Part of a small language model's weights: MLP 256 SwiGLU, a variant of Adam for these matrices.
Each number is 128 + 32 x the weight over its row's rms, rounded and kept within 0 to 255. Layers, rows and columns count from 0. The size above them is the row's rms in percent of the matrix's.

# layer 11 attention query, 96x96, rms 0.0844, rows 37-73, columns 48-95
size [ 54  67  77  65  80  77  66  77  86 112  95 115 115 124 122 136 127 130 125 129 130 115 117 126 129 119 114  58  58  56  61  63  71  66  64  70  68]
[[116 123 123 108 152  52 113 102 196  82 131 121 152 124 112 157 103 138  98 133 106  79 148 118  95 143 129 128 115 153 179 189  92 181 151 118  95 137 130 107 216 124 170 107  92  88 129 128]
 [164 182 100 105  93 155 114 190 181 118 118 118 118 127 101 132 112 151  78 101 132  84 136  63 147 114 120 131 119 102 191 156 132 133  53 153 106  71 159 170 118 110 135 127 115 123 129 144]
 [185 107  94 119 148  99 152 117 149 124 137  86 161  95 195 131 118 140 138 146 151  81 170 179 112 126 143 146  82 107 152 118 117 114 132  94 115 138 100 108 170  95 152  67 130 114 153 109]
 [ 77 111 106 146 121 212 109 124 126 127 151 169 175 142 157 114  91 178 113 110  81 184 119  88 107 112 132 100 113 130 150  92 153 152 132 142  88 109 127 162 138 178  79 161 125 145 106 166]
 [152 119  87 188  81 105 146 140 140 101  98  80 179 144 179 133 130 115 160 115 165 139 149  98 130 157 151 149  84  72 156 148  74  58 100  63 137 110 135 132 133 131 160  77 113 120 141 107]
 [101 137 156 103 144 169 116 123 127 152 104 163 111 144  69  93 159 118 140 163  93 102 118 106  97 125 140 129 132 140 132 126 171 200 159 134 114 106 144 107 144 170 100 183 139 157 112 123]
 [ 87 117  39 150 103 127 176 135 129 123 102  70 127 119 152 130  63 164 191 102 149 117 126 112 151 126 157 104 109 112 185 110 122  63 106  98 115 115 150 130 135  79 109  68 146 161 150 145]
 [ 96 128  84 118 115 130 133 216 129  74 135  82 144 152 171 149  60 138 135 121 151  94  96  74 116 128  97  91 140 114 203 117 107 124 109 153 122 134 162 176 152 120 113 119 167 133 133 141]
 [156 131 139 155 135  72  76 162 180 138 112  93 154 134  98 110 150 146 124 121 154  45 115 112 106 119 165 145  79  57 136 159 114 109 126 145 164  98 143 176 122 118 113 122 119 100 124 125]
 [ 85 101 175 107  98 164 161 132 122 148 124 162 100 125  71 136 188  78 130 168 116 115  90 104 118 153 124 109 133 158  89 121 163 161 157 150 129 150 146  87 135 168 117 163 111  74 129 157]
 [113  88  77 160 151 143 140 165 167  60 110  76 116 171 116  99  83  90 143 128 150 111  84  71 104 108 148  93 137 170 198 130 177 126 167 142 137 114 154  87  98 142 104 134 124 156  96 125]
 [ 76 130  82 138  90 124 157 163 156 123 113 116 101 102 109 146  71 102 149 138 162 121 152 109 170 101 127  67 133  68 161 123 163 114 107 128 122 101 109 141 145 119 163 140 164  89 119 153]
 [129 126 150 151  86 208 157  98 117 118 124 155 104 158 133 148 175 106 141 100 102 117 126 138  89  66 149 176 107 104 131 138  78 125 114 185 116 145 180  82 105  84 151  86 100 123 138 133]
 [ 64 123 104 119 110 169  72 130 147 122 167  68  77 166  95 176 109 100 138 146 120  91  78  94  89 153 115 110 146 149 117 180  86 126  97 137  78 121 172 105 168  89 181 122 147  92  72 176]
 [128 129 151 103 157  99 106 165 101 124  84 114 181 125 147 113 160 127 202 169  75 164 131 112 148 148  89 152 128 127 133  67  93 106 159 147 200 103  52 169  82 115 154 162 117 167 128 134]
 [155 190 115 172 168 110 107 131  95 114 135 159 118 143  42 121 150 145 129 133 107 211 146 140 110 122  50 128 127 110 173 125 110 118 128  99 155  93  78 165  87 106 168 118  98  73 123 116]
 [164 142 203  92 128 118 133 136 143 160 107  68 147 123 155 136 102  93 118 162 109 220 157 137 120 116 110 153 101 170 125 161 149 113 148 117 141  39 106 109 124  81 132 142 142 140 155 197]
 [ 91 121 130  89 122 143 112 145 104 168 159 120 116 182 124 121  66 135 101  82 165 135 148 158 129 114 149 136  92  66 101 122  84 135 142 100 112  98 135 134 115 205 132 107 136  82 136 183]
 [175 164 161 106 105 125 148 132 131 135  85 144 118 146 125 147 201 114 104 146 148 142  92 150 182  54 184 143 149  89 152 133 118 162 142  56  97  79 129 132 155  39 108 147  97 112 137 158]
 [109 136  93 157 134 103 163 168 141 148  87 143 154 125 127 109  84 118 110 201  91 135 101 143 107 144 143 185  39 109 166 103 124 140  98 130 103 169 143 136 168 113 166 187 142 128  81 158]
 [155 127 176 109 112 118 135  70 111 161 156 100 118 145 133 105 133  95 181 189 135 138 151 174  97 147 140 165 134 130 105 139 102 111 207  86 130 156 114  98 153 131 120  71 173  99  97 121]
 [160 147 145 148 147 113 113 124 164  94 132 131 138 165 172  86 117 128 145 132 128 134 134 131 163 141 101  89 138 203 133 177 147 185 150 183 154 128 128  80  73 140 148 181 159 102 146 161]
 [115 106 149 172  78 126 136 128  99 159 134 154 199 203 117 168  71 142 113 124 110 127 136 137  91 148 122 119  92 126 111 174  78 163 148 116  99 117 127 120 123 151 122 177 135  66 101 109]
 [149 159 173 118 126 165 123 166  73 104 116  58  98 174 142 142 115 201 161 151 128 149  71 129 165 129 140  91 109 119 102 106 133 146 134  96  75 140 124 136 147 132 120 159 117 159  56 128]
 [129 161 144 125 103 183 141 110 189 165 183  89  73 137 129 198 148 144  86  86 139 163  80 116 100 160  85 154 146 154 165  82 123 156 128 150 132 135 166 146 148 191 158 142 145 121 162  96]
 [135 141 150 104 115 117 135 124 101 143  78 140 114 142 134 147  82 112 126  86 161 105 141  43 125 123 135  92  78 164 151 124 187  57 124 141 152 109 134 187 109 144 167 135  54 127 156  65]
 [ 77 118  72  96 138  94 125 169 124  93  49 127 143 150 207 102 116 140 104 158 130 116 143 168  55 175 181 174 146 187 163 106 110 131 177 150 133 148 129 142 150 152 154 128 157 115 143  97]
 [101 137  79 123 175 143 142 145 153 150 144 142  63  89 139 124 120 123  99 100 188 139 125 123 216  87 155 139 150 134 135 124 117  87 144 151 121 126 135 134 144 168 144 155  59 136 165 124]
 [121 138 160 120 138 151 203 133  96 107 113 142 123 112  93 121 130 121  68  96 138 130  66  95 124 121 150 144 167 128 112 136  64 126  91  89 102  95  99 215 114 114  86 161 138 154 178 169]
 [135 142 147 177 114 132  96  80  75 135 112 118 124  78 189 126 129 180 132 136 121 114  92 120 184 129 136 168 157 148 128 146  70 153 100 150 118 190  90 120  96 125 195 101 171 123 111 101]
 [ 99  67 134 140  84  57 112 102  92 215 132 121 129 146 141 121 113  79 189 139 137  97 101 167  63 123  51 160  95 104 178 136 107 131 126 136 158 183 108 121 161  97 178  67 162  97 106 139]
 [100 171 160 145 170 126  87 176 110 114 131 156  87 150  81  55 117 127  69 131 158 130 109 119 119 144 113 117 111 127 102 106  72 120 149  47 161 130 154 145 137 121  98 162  71 107 155  80]
 [116 148 152 165 146 126 109 142 120 159 127 118  83 150  95 124 137  96 122 111 145  94 128 111 106 151 137 109 141 184  67 107 172 149 175 125 140  82 158 125 115 136 160 220 114 134 114 105]
 [125 197 155 144 155 106 104 134  96 192 144 177  31 155  64  98 112 154 104 123 139 125 143 110 149 107  70  90 128 179  90 132 165 129 184 125 151 148 181 105 177 127 143 153 119  94 143  94]
 [111 146 181  94 112 208 136 206 117 136 100 149  71 124  96 136 121 142  99  75 127 119 151  90  94 191 123 128 139 143 135 101  92 175 176 181 116  93 158 126 105 143 166 166 128 131 116 120]
 [169 142 215  78 151 153  92 139 127 164 138 172  67  99  55 216 136 157 110  97 148 126 149 146 118 103  84 156 148 172 130 126  99 163 144 184 149  91 131 155  83  88 130 154 103 108 163 119]
 [114 156 148 126 153 127 104 145 111 117 124 113 113 134 131  99 113 184  87 160  66 118  99 162  84 159 136  82 154 180  66 113 175 168 178 130 144 122 105  89  96 167 139 173 107 112  81 136]]
# layer 11 attention key, 96x96, rms 0.079, rows 37-73, columns 48-95
size [ 72  68  82  73  86  59  95  92  76  87 106 102 114 122 118 126 126 125 127 126 127 114 109 130 122 119 116  70  59  67  66  72  77  75  75  85  68]
[[134 142 151 136 118 119 136 174  92 124 132 116 197 138 142 100 143 138  71  72 166 137 101 160 174  74 128 160 108 151 162  92 184 150  64 167 123 121 130 150 115 130  87 140 151 120 108  93]
 [ 97 121 123 119 107 129  89 103 131 156  93 199 116 138 182 120 102  41  87 185  98  84 200 128  85 143 133 144 121 150 126 123 144 182 150  85 145 130 123 123 199 114  96 143 154  94 128  89]
 [127 147  99 123 120 167 165 141  74  82 108 128 155 177  92 120  83 133  89 112 141 140 158 152 124  73 135 142 102 103 189  95 154 146  68 158 164 107  81 120 132  89  76 172 127 107 118  88]
 [155 127 127  78 109 179  99 147 105 104 114 136 109 135  77 183 107 145 123 130  84 155 148 144 109 218 122 153 150 136 179  86 140 141  78 198 111 110 133 112  81 108 122 151  64 135 125 205]
 [153 126 131 130 125 147 192 136  98 139 113 163 164 195 143  94 136 121 145  86 164 105 152 142 157 102 168 137  77 137 146 115 133 207  90 190 106 124 110 141 174 107 144 106 164 147  98  76]
 [111  97 138  71 162  92  42 111 109 136 155 145 110  75  87 148 121 110 119 186 149 165 123 162 144 144 119 149 101 117 156 114 160 100  59 121 172 118 124 136 122 145  93 199  71  92 161 192]
 [151  95 152 143  88 145 153 134 110  94 138 114 153 154  83 135  57 109 125 108 142  80 204 121 142 173 146  99  89 187 178 118 123 158  48 147 114 112 126  84 141  67 112 161  87 117 134  95]
 [162 107 132 115  78 143 122 147 146 152 107 130 160 134 167 135 103  81 159  90 158 127 187 118 116 156 128 129 108 173 142  96 119 118 108 103 110  88 138 103 172  77 131  94 138 136 119 128]
 [131 157  97 154 163 129 169 119  73 109 113 156 121 138 139 110 153 126 119 127 147 126  55 103 148  79 143 102 157 133 157 139  53  81 121 180 139 168 146 156 158 151 166 161 174 193 156  94]
 [158 100 179 133 163  71 209 146 121 128 147 116 126 141 145  81 224 181 106 168 121 147 157 150 192 108 112 115 118  97  65 112  89 139 131 121 127 155 143 134 171 134  90 125 108 107 153 103]
 [109 157 126 146  59 164 173 143  98 116 158  93 141 108 150 136  64 114 205 100 174  72 153 124 124 146 139 110 101 162 124 107 148 123 113 144  98 119 173 109  94 121 155  95 171 125 126 137]
 [129 139 128 105  99 133  80 128 114 135 109 129 183  78 104 199  72  59 190 169 138 138 142  80 135 148 145 155 122  86 148 108 133  88 111  99 152 107 121 139  83 137 104 186 156 116  99 185]
 [145 205 123  84  95 156 133  81  98 170 176 134 132  99 133 178 170 120 155 126 138 112  98 106 133  98 105  81 213 117 106  85 161 162 114 212 113 137 114 111 145 151 159  53 139  90 188 163]
 [ 75 129 135 105 102 168 130 134 159 179  97 104  96 162 122 173 173  51 136 147 140 108  99  56 147 145 150  97 103 168 151 109  95 122 162  86 137  84 105 151 138 128 134 100  92 127 134 148]
 [107 154 137 112 167 114 140 212 111 106  81 117 144 157 116  62 193 148 122 124 138 153 140 125  72  98 118  79 124 107 116 118  89  97 185 173 164 107 145 136 154 118 124 153 178 155 129  95]
 [ 92 120 118 142 104  68 150 150 134 132 123 140 112  74  83 114 153 127 105  68 134  98  72 132 102 121  96  96 118 125 127 145  99 166 138 168 157 133 107 172 149 105 146  87 130  58 157 103]
 [126 105 165  78 171  87  80 101 118 166 139 128 189  53 161 122 104  82 133 149 136 171 145 104 154  87 127 106 113 167 144 150 155 132 124 134 106 123  89 127 143  77 154 149 189 177 150 173]
 [ 90  69 124  60 166 145 120 131  99 144 132 141 125 174 189 124  73 136 114  96 120 122 210 122 161 155 113 172 103 103 103  83 116 150 161 102 175 159  96 134 149 168 156  82 149 116 109 153]
 [178 148  83 142 135 117 192  69 137  80 120 138 104 129 126 117 187 105 139 204 100 125  80 125 194  82 139  92 120  77 146 187 150 200 127  70  93 159 138 122 173  83  83 141 121  75 119 143]
 [ 80 198 146 137  88 150 159 163  97 134 145 190 149  93 120  90  84  90 121 133  92  74 136 121 133 125 139  81  38 107 156  61 143 120  82 116 108 141 116 122 136 127 179 163 146 137 131 177]
 [100 106 176 149 126 114 152  76 117 150 138 110 138 114  93 129 122  56  88 177 173 122 128 193 111 173 134 146  91 122 139 116 110 116 195 131  89 149 155 114 157 119  94 106 144 101 115 170]
 [132 156 160  76  94 157 117 110 162 130 132 124 131 124 160 186 158  84 155  98 159 132  99 104 146 135 126 108 138 227 123 129 134 121 135 171 124 105 146 126  40 155 150 148 155 112 136 146]
 [205  90 138  85  73 132 144 116 147 128 129 177 172 134  75 163  85  77 132  97 121  81 157 120  96 165 158 148  79 125 154 119 111 203 152 113 164 142 146 133  85 190 105 126 165 132 122 125]
 [128 148 198 108 100 170 157 125 167 158 130 163 111 134  99 170 133 122 129 154 135 132  72 103 167 139 138 115 106 116 142 106 184 168 136 130 110 112 116 149  95 121  85 157  88 156 129 115]
 [146 161 102  59 156  97 150 141  90 145 139 147  74 135 171 169 127 180 129 169 178 146 143 139 139 157 123 129 137 173 107 104 123 118 107 151 129 108  84 131 160 151 156 103 209 178 117 115]
 [163 117 130  96 220  73 127 104 103 104 116 156 149 158  69 150  72 127 168 126 141 135 181 104 158  73 136 116 127 127 161 123 111  56 115 104 188 148  92 122 106 127 107 133 100 170 106  51]
 [116 176 122 106 157 127 101 114  74 102 145 129  82 117 121  85 123 117 135 104 133  61 130 171  73 163 143 128 110 196 150  95 148  92 161 132 109 142 189 100 125 149 131 163 119  93 140 155]
 [111 169 159 136 103  97 156 153 101 118 115 140  77 143 148 151 134 147 134 148 125 128 181  99  60 183 155 126 136 126  85 136 175 167 143  91 163 205 119 110 139 105 121 105 166  98  97 150]
 [143 165 155 168 110 128 100 181 104 178 130 142 114 196 144 162 164 115 167 134  73 140 150 155  92  93  58 110 150 165 128 109 136  98 157 115 156 124 191 142 137 133 190  99  70  54 123 148]
 [188 115 108  65 182 106 182 142 174  95 158  96 113  88  87 163 114 126 165 159 110 183  87 119 152 134 162 107 115 101 117 136 131  66 142 103 136 103 127 163  63 134 108 119 142 152 108 145]
 [111 132  67 138 176 169  68 170 170 111 120 114 129 152 119  96 110  95 113 160 105 148 150 114 175 122  74 152 135  91  73 115  86 160 113 177 150 139 166 103 201  76  51 146  67 146 118  76]
 [166 142 178 105  95 149 143 103 123 111 184 124 143 152 100 153 103 144 109 101 118 100 135 132 138 105 119 146 104 158  79 110 141  86 151 161  92 153  83  46 131  96 196 123 159 110  93 138]
 [129 136  94 126 139 136 133  95 121  94 150 145 120 128 138 134 116 193 126 191 115 113  57  69 153  52 104 110 137 116 125 129  98  68  96 134 146 107  83 104 144 160 129  71 142 146 172 105]
 [143 160 139 152 171 153 137  67 137  56 128 139 148 135 140  89 103 130 115 133 119 112  41  89 125  54 133 116  69 131 147 159 136 170 127 120 126  74  80 106 102 110 151 152 156 135 150  81]
 [102 128  84  89 158 119 109  97 114  96 118 123 122 112 125 137 131 128 126 161 140 106 114  96 101  88 129 119 151 123 171 133 158 112 118  90 127 134  89  87 153 110 155 132  54 112 165 111]
 [125 162  97 132 171 102 169 110  96  45 140 112 127 111 130  94 113 113 127 155 126 122 123 141  65  91 117 110 148 125 136  89 126  98 174  86 127  97  61 108 151 107 131 129 116  89 164 113]
 [ 81 136 138  56 144  96 105 147 125 111 108 164 120  63  90 164 150 114  97 163 120 131 105  51 131  91  75 126 165 142 109 147 127 156 116 164 173  90 129 126 147 137 125 180  69 147 179 120]]
# layer 11 attention value, 96x96, rms 0.0574, rows 32-63, columns 48-95
size [ 99 110  96  95  96 112  86 116 101 101  98 106  84  95  92 108 100  98  94 111  96  90 101  96  98 107 111 109 110 104  98 102]
[[116  73 153 159 154 147 156 186 103 131  97 156 153 130 176 146 130 145 142 160 115 196 147 117 134 126 125 118 118 153 108 164 153 236 130 131 135 103 136 113 134 174 194 132  98 158 118 149]
 [169  50 180 171  97 144  89 171  93 136 116 113 146 136 163 152 128 134 168 155  88 192 163 150 114 144 163 144 118 147  16 178 106 146 134 131  84 111 165 176 132 166 185 141  91 116 148 167]
 [146 119 102 128 106 127  88 168 143 178 106 127 153 111 129 131 126 146 100 174 194 108  88 100 163 116 141 135 118 123 120 160 147 129 118 172 109 161  49 123 156 162 116 152  72 139 195 177]
 [119 100  82 131 131 173 174 131 200 138 172 152 186 129 158 173 134 102 133 102 124 131 162 116 104 142  70 136 147 143 100 146 132 172  75 161 130 169 101 121  98 110 185 168 187 148  99 174]
 [108 112  96 116  89 139  98 150 136  92 105 100  57  73 160 136 147 113 160 122 168 119 148  97 109 182 214 141 153 108 155 144 131  91 100 112 105 150 173 184 103 139 124 166  76 159 161 120]
 [136 129 116 100 139 121 136  34 201 143 193 107 125 140 145 140 128 137 156 131 140 149 115  86 140 182 124 123 140 134 180 118  71  90 140 126 162  69 167 145 141 104  93 205  85  72 157 139]
 [130 191 141 168  98 160 102 118  93 133  74 137 148  96 110 152 121  91 174  95 105  58 137  73  92 188 134 184 116 127 140 153 127  88 163 149  82  96  68 182 103  74 102 117 154 124 145 172]
 [ 86 129  75  81  92 116 216 123  64 118 156 106 120 149 157 120 112 152  65 132 152 114  67 173 162 104 109 122 122 129 156 120 123  88 174 106 159 161  69 140 146  98 100 141 121 158 112 120]
 [107 145 121 155 159 125 119  87 146  49 101 170 142 121 133 173 121 101 180 147 140 161 114 110 113 179 103 114 141 102 116 202 137 126 109 151 200 106 107  74 136 132 135 144 153 147 148 205]
 [ 98  44 134 139 105 155 159 177 159 121 124 146 114  79 134  91 143 146 207 126 123 123  93 139 117 128 155 106  98  99 148 168  80  99 164  94 158 196  89 177  77 101 146 103 147 131 130 148]
 [143 176 113  98 111  79  94 115 177 142 157 162 103 159  87 160 131  65 157 127 113 123 140 126  82 136 124 148 174 147 116  73 127 110  97 143 141 165 182 112 113  90 136  84 175  91  67  96]
 [ 88 119 173 116 153 134 140 137 160 145 155 127 176 125 137 148 133 104 130  90 125 205 174 125 128  59  68 119 144 114 100 146 153 147 156  89 117  74 132 203 149 166 108  95 129 129 142 112]
 [ 98 100 137 139 130 103 111 134 193 102 136 115 108  71  91 165 139 150 136  91 176 118  71  96  90  81 137 101 168 114 120 185 164 173 101 161  90 143 160  92 105 134 133 166 159  90 105 149]
 [102 122 108 202 109 134 219 140 118 138  88 166  80 157 111 121 133 203 107 144 119 137  64 111 171 159 114 150 152 123 125 164  98 154 174 140 153 165  86 109 146 177 112 190 144 146 164  99]
 [140 141 162 191 155 163 165 182 158 167 137 134  76 139 113 127 118 127 112 124 116 226 139 156 105 112  77 128 104 159  57 132 124 174 140 149 100 180 117 110 114 154 162  95 143 178 160 130]
 [ 74 177  99 185 158  73  99  56 159 152 126 152 110 149 121  93 127 157 108 138  97 109  75  89 135 137 183 167 159 122 185  96  96 112 128 114 102 102 147  69 138 125 162 155 145 100  83 151]
 [ 87 173 133 198 124  88 145  53 155  86 140 148 159 154 122 155 112 116 127 147  72  98  46 110 140 121  93 136 159 137 119 105 148 148 175  98 141  93  50  82 150 113 124 170 158 149  99 135]
 [162 111  88 105 106 123 142  99 156 133 151 100 101 206 111 160 127 113 102 122 112 123  94 127  93 157 110 123 103 101 107  75 110 136 143 100 173 156 190  75 105  89 129 142  87 133 166 154]
 [135 163  89 122  51 156 134 118  95 161  75 159 135  74 120 105 130  77 112 102 109  51 116 147 138 133 162 163 148 157 124 190 165  58 125 106  90 115  88 151 131 152 113  77  97 141  96 128]
 [137 122 138 153 121 127 114 155 116 133 112 119 144 174 131 118 125 130  97  84 108 194 175 159  81 138 110 156 131 122  63 165 133 112 116 128  55  83 100 123 164 134  71 146 104 176 134 142]
 [106 134 133 160 173 123  96 132 145  93  83 156 122 109 139 147 125 150 171 167 161 120  96 153  82 178 170 109 147 174 139  90  98 125  65 168 162 140  66 129 171 131 161 119 173 101  74 142]
 [126 130 113 106 117 148 140  87 125 124 148 142 103 131 123 138 115 125 138 143 155 123 110  78 145 142 158 175 126 121 177 136  68  85  91 117 103 153 201 117  73  96 100 173 206 114 154 183]
 [158  91 147 142 136 107 149  87  97 157 168 143 101 154 131 166 121 160 137 102 104  91 135 182 139 159  93 107 102 124 100 146 127 131 173 144 156  53 163  82 166 121  52 141 114 112  87 112]
 [ 77 100 103 159 171 114  97 168 139  78  94 155 140 143 140 125 144 145 103 129 178 193 158  81 157 141 122 136  96 120 215 169  98 165 133 137 182 157 126 162 101  64 142 160 162 124 139 169]
 [ 98  87 131 153 152 149 103 132 113 199 130 105 142 162 122 137 135 161  99 131 173 149 136 132 134 136 134 141  79 136 136  91 209 170 161 189 120  46 109 225 107 109  70 178 115 149 133 150]
 [175 168 135 106 108 110 139 113 179 132 106 120 120 118  38 115 132 133 125 133 139  90 131 135  97 134 240 131 150 132 180 118 110 129 137 116 184 153 129  98 114 145 138  79  60  88  76  57]
 [161 153 144 108  63 151 192 147 141 115 115 148 138 150 114 131 135  78 114  85 117 134  84  97 150  99 136 159 153 138 169 108 127  85 141  93 136 175 210 127 114  86 127 111 143 177 140 119]
 [154 126 138 154 153 144 152  63  98 124 188 145 114 106 137 129 105  97 121 128 102 137 121 150 155 144  59 106 148 137 112 179  85 141 190 150 141  36 131 114 176 170  55 116  92  87 157 124]
 [110 128  99 122  78  72 145 135 128 142 144 146 117 113 139 126 121 107  92 122 130  72  74  75 134 103 136 129  78  93 167  86 138  77 143 154 134 174 178  86 122 101  93 127 118 150 134 111]
 [132 102 171 147  87 133 163  99 134  82 109 116 118 126 150 192 149 107  76 117 129 100 113 105 142  76 120 129 150 128 163  83 164  76 116 130 127 143 117 128 103 123  97 161 132 158 162  99]
 [114 181  78 160 137 139 133 108 204 166 103 138 158 113 169 146 138 107 124 142 110 119  67  84 128 130 123 118 111 153 190 105 133 128 149 153  95 144 148 184 192 115 129  99  96 130 135  82]
 [140  94 139  90 151 144 159 160 130 161 187 135 103 113 138  57 142 131 131  75 132 137 135 118 131  37  60 108 149  99 147 115 100 112 128  57  88 177 135 118 121 148 159 128 206 151 127 154]]
# layer 11 attention output (transposed), 96x96, rms 0.116, rows 32-63, columns 48-95
size [ 95 104  93  94 100 117  88 118  99  98  97 104  80  96  89 104  98  98  93 108  91  90 103  94  91 108 117 111 118 100  98 103]
[[143 135 193 146 149  54 110  55 146 148 126 138 116 115  91  80 162  55 110 152 141  69 118 121 128 142 173 211 157 118  64 128 119  61 138 176 137 123 117 135 153 143 126 146 133 104 131 140]
 [137 162 137 135 160  72 163  64 145 115  81 132 105 125  89 110 135  83  89 141 114  62 114  85 115 130  81  73 158 117 142 122 132  79 138 116 171 125 129 147 151  92  99 163 152 125 104 130]
 [111  88 142 126 120 109 192  90 110 138  80 107 121 164  78 120 127  73 116 140 154 135 143 151 108 169 167 178 105  64  70  91  89 118 131 131 137 113 182 117 134 166 107 109 167 153  81 141]
 [118 103 138 174 141 118 118 143  56  99  52 122 129  98 110 112 157 180 148 142 133 180  88 134  38 109  85  85 104 107  78 156 118  60 128 132 123  95 116 172 115 116 149 122 145 124  88  47]
 [122 117 128 156 142 104 162 111 120 177 151  85 203 177  88 122  63  90 132 158 158 190 100 115 122 153 123  77  91 121 112 125  95 138 121  81 184 120 103 109 151 128 120 132 123  94  91  97]
 [ 74 112 140 112 154 110 110 173  66 169 166 124 104 163 132 110 104 104 159 110  76 136 116 104  87 139  90 157 121 145 139 123  76 143 192 159 137 150 124 114  98 162  94  79  88 147  68 123]
 [188 119 102 104 121 165 103 134 129 137 165 145  70 106 168 109  38 150 113 126 113 136 108 103 109  81 105  35 174 137 134 102  67 115 119 100 196 127 132 108 148 103 144 133  65 156 149 116]
 [106 110 155 169 138 172 103 167 147  89 125  76 166 181 130 198 128 193 164  77 146 198 182 118 166 133 156 103 148 195 143 135 121 164 170 173 150 117 119 126  77 185 128  81 132 166 134 122]
 [108  93 112  96 100  93 146  84 117 145  83 134 138  99 176  92  95  97 156 161 170  90 123 149 116 109 160  89 122 140 107 102 121 124 137 132 122 183  73 161 103 115 141 115  97 108 120  96]
 [149 179 118 107 106 200  99  71 117 124 122 109  83 190 135 203 126  80  79 154 209 134 145 134  95  88 147 110 132 179 138 127 111 132 142 116 124  89 112  65 175 153  95 155  88 124  87  68]
 [ 38 128  92 192  92 167 144 182  99 135  92 181 172  99 119 120 121 204  98 114  88 130 130 147  76 111  71  71  72  69 144 111 132 136 101 122  87 111 115 173 125  91 137 141 150 137 135 150]
 [208 138 138 157 113  86 151 139 117 135 191 118 114 154 160 118 139  93 155 155  64  54  63 104  86 130 122 124 145 189  64 136 127 140 148 117 131 126 155  67 153 141 143 137 159  92 132  90]
 [141 155 165 146 127 113 174 129  99 149 119 150 113 134 116 107  56 123 157 179 164 130 170 167 140 146 140 124  25  92 112 111 120 128 107 113  73 140  98 186 137 214 147 125 163 117 109 121]
 [152 117 195 119 129 163  92  74 114  93 162 165 134 148 142 153 146 101 128  95 193 128 173 145 175 131 145 174 111 111 147 110 145 142 112 113 163 122 160 144  85 129 156 133 125  92 105 144]
 [140 101 108 129 135 126  87  60 128  73  63 153 160 115 115 120 175 162 104 130  97  72 146 136 132 157 117 166 140 104 135 135 179 129 107  87 147  80 167 149 165 132 144 136 175  36 117 103]
 [161  83 154  82 152 208 123 174 129 136 152 111 114 145  94  97 127 161 113  52 140 139 145 170 166 165  92 139 101 140 157 148  82 142 102 165 119 137 134 125  81 108 119 146  80 170 198 130]
 [170  95 115  55  83 171 102 184 108 126 133 175 107 137 142 131 101 155 158  82 160 105 135 133 148 105 166  92 112 129 133 131  91 182 131 191 126 143 152 156  74 218 117  95 116 132 168 144]
 [ 61 123 164 178 178 153 102 135 116 205 123 124 102 119 118  76 144 135 131 115 163 171 189 142  61 127 112 178 174 103 170 173 144 121 137 162  90  98 102 152 122  83 119  93 138  86 113 129]
 [142 137  90 119 118 148 132 162 128  40 164 117 137 142 132 195  79 186 142 100  97 147 160 111 161  71  78  49 120  65 127  45 118 165  81 150 160 160 175 171 132 107 155 164 145 125 165 120]
 [149 104 117 100 136 186 138 103  98  92 137 193 107 112 125  91 103 158 122 151  77  62 111 107 136 127 174 159 116 119 170 100 106 122 120 134 175 184 229 133 106 110 129 122 137  75 153 147]
 [161 158  85  74  96 186 148 118 100 124 104 160 129 112 145 116  96 126 137 145 123 130 125 145 167  96 179 113  75 102 154 172  84 110 172  94 102 111 138 122  74 111  70 180  88 176 154 169]
 [ 27 124 106  96 155 124 131 168 125  89  88 167 102 165 104  98 103 170 109 104 151 147 117 105 108 158 107 111  99 112 143 110 138 153 105 149 157 169  59 154 140 144 115  65  48 142 111  97]
 [ 81 148 148 123 117 111  80 143  86 109 148 154 171  71 115 147 153 181 110 101 106 101 156  75 131 108 119 174 153  85 186 111  95 121  99 164  99 163 151 180  51  65 171  73 125 106 148 170]
 [138 160 155 113 110 165 177  63 120 159 136 130  95 140 122 132 142  94 149 177 171 146 105 179 124 101 154 182 141 199 101 129 147  52 161 144 137 153  85  75 108 155 130 111 103 141  83 100]
 [181 127 142 118 113 114 173 151  90 126 160 133 153  84  93  98 110 106 158 143 114 120 101  78 151 175 187 107 180 105  66 139  69 116 158  91 156 106 164 108 141 126 150  87 131 147 127 112]
 [ 81 147 140 116 118 189 112 171 114 156 172 143 147 142 160 132  99  88 125  75 101 132 139 169 175 106  59 126 116 110 125  71 151 148 126 121  51  90 143 144 148 111  99 160 171 145 155 181]
 [ 59 122  89 156 122 134 101 124 138 122 162 160 115 179 119 140  81 161 114  82 101 139 160 185 113 114  64  97 130 106 128 130 160 151 130 165 119 151 120 138 152 171  98  69 126  96 137 102]
 [150  98 127 120 143  53  80 151 100 107 122 175 169 117 145 160  76 141 158 107  72  79 156  66 141 125 108 176 117 129 176  84 135 148 126 155 143 146 123 132  97 112 166  86 168 139  89 177]
 [ 92 123 126 165 132 151 108 129 134 132 122 102 129 130  55 177 136 169  94 112 173 173 158 155 138 182 128 161 131 135 111 136 121 179  66 157 112 118 108 142 121 128 144 113 125 119 122 138]
 [122 133 106 177  74  86 146 120 160 171 163 125 132 160 135 156 163 112 167 144 114 175 127 179 128 170  81 135 111 134 127 166 179 170 129 131 130 157 122 131 138 181 209 107 167 123 129  96]
 [149 141 118 112 101  97 121 152 115 101 186 112 135 138 111 169  90 144 134 140 113 136 168 105 152 142 104 113 119  98 101 148  79 115 151 100 188 107 135  69  83 195 101 185 163 114 132 138]
 [127 151  98 139 133 151 115 120 158  76 132 127  76 141 142 134 221 178 135 153 133 111  94 149  75 103 151 129 111 180 118 167 176 116 104 152 124  88 130  54 168 110 145 137 110  92 153  52]]